Weights of a small transformer language model.
Architecture: biases, tied embeddings.
Each number is 500 + 40 x the weight over its row's rms, rounded and kept within 0 to 999. Layers, rows and columns count from 0. Numbers have three digits each. The size before them is the row's rms in percent of the matrix's.

# layer 2 MLP up, 384x192, rms 0.0927, rows 373-383, columns 96-191
091:561522508483509522525610475510497547521528473403518589556513485466494494522574469505518514538471479515538553491467518528549525547508481384478573449488465480505504462481541569501477516441464525531454525432495504499468505492457440471519421520531506527494527467553549446473502490463435441494
093:457487470546481458550468482567562524465515522509405532513496477452476479540489564442470488515424507508492440488540516478510505603457532513381542502545456512527486525472469548437474549529491486472582518534439452428559515459511505499557517525549490450558498445447542463502551511516475483496
092:450492474499472498532548436490440555549523489511535501594518560439528474425460448501504497470513516423506506514439519479524522546500476577518471543444524456505447502425432477511494507500467588494549480486448532442560458541508516471560509533554512487522526496529444517470536523566553548515
091:567460468503569469578482585460519582541475478516533506524528502517496444442559535521415508556502452512539466511472398456487476525586486544566458536455412505470541493508502489517536543458560465486508495526500511514525576523455416473445549448523537535526482467480532532453583490533460534466
099:511474491535453530528500526557443562497602464522542522481490476480514497516525478482512502458500507465502492509420554507467497491567430518496505529442439503492567553552492550436515506434579472509450524510455577493467451501514491460525427517515437526494486455489552487434491483445537533440
096:507494523546483480485499499539463554436554466539487516540454471450578521454458530469432481511550499480489545498553483532456510484447433479493507493497501480547565520511456443495480563398443511504536519424516464460474500503589492584579530492448563537404556529535539536518516509542551553549
097:487504501455467506499590459541547517440534452538511515543513462502453550535497551529470425493513451493486540524521562504511426463526533484493451518489541465470501548499407521535535485487530477469530486445506552539473514480490489574444512459459506511523548513513502495479431587526488566538
094:541502500468520503524518556444535545524509553524443493434497459504513503517490530468397474516495508446504550474528521433460474489372515474520472483489570521570429607500527501531511529504522599481479553513458488524467518581600486516509537492481561571533457489460517526566435502445470450458
098:496499476483546495456505419480524480417536460533483481492517466475480444500500465504486519549525533516548533546454605568515533534474489536602509490458488450542478575496469525435477480474436461475471515481437474478496426515481553548498441533463508532519498495542475450561526484508486456527
095:571476531486519422388517499483539507484518541493472489478546498464512461564460448497522484601480513501483475498477507541503526545547533438437547489472500483480461421486509457517540554492532485536544531503425503459466532462548556553433522521469461434525561526401609489525554496516485479465
095:486502529531575532520498569516534518473469587505461519489487512447506419557519535468580493503529484504439498479493487510555571550518421438595483495460526509541504490537496472499482577501538485438521504561493511494509495519552476501437520484382527493472470527429473529478552453478511473537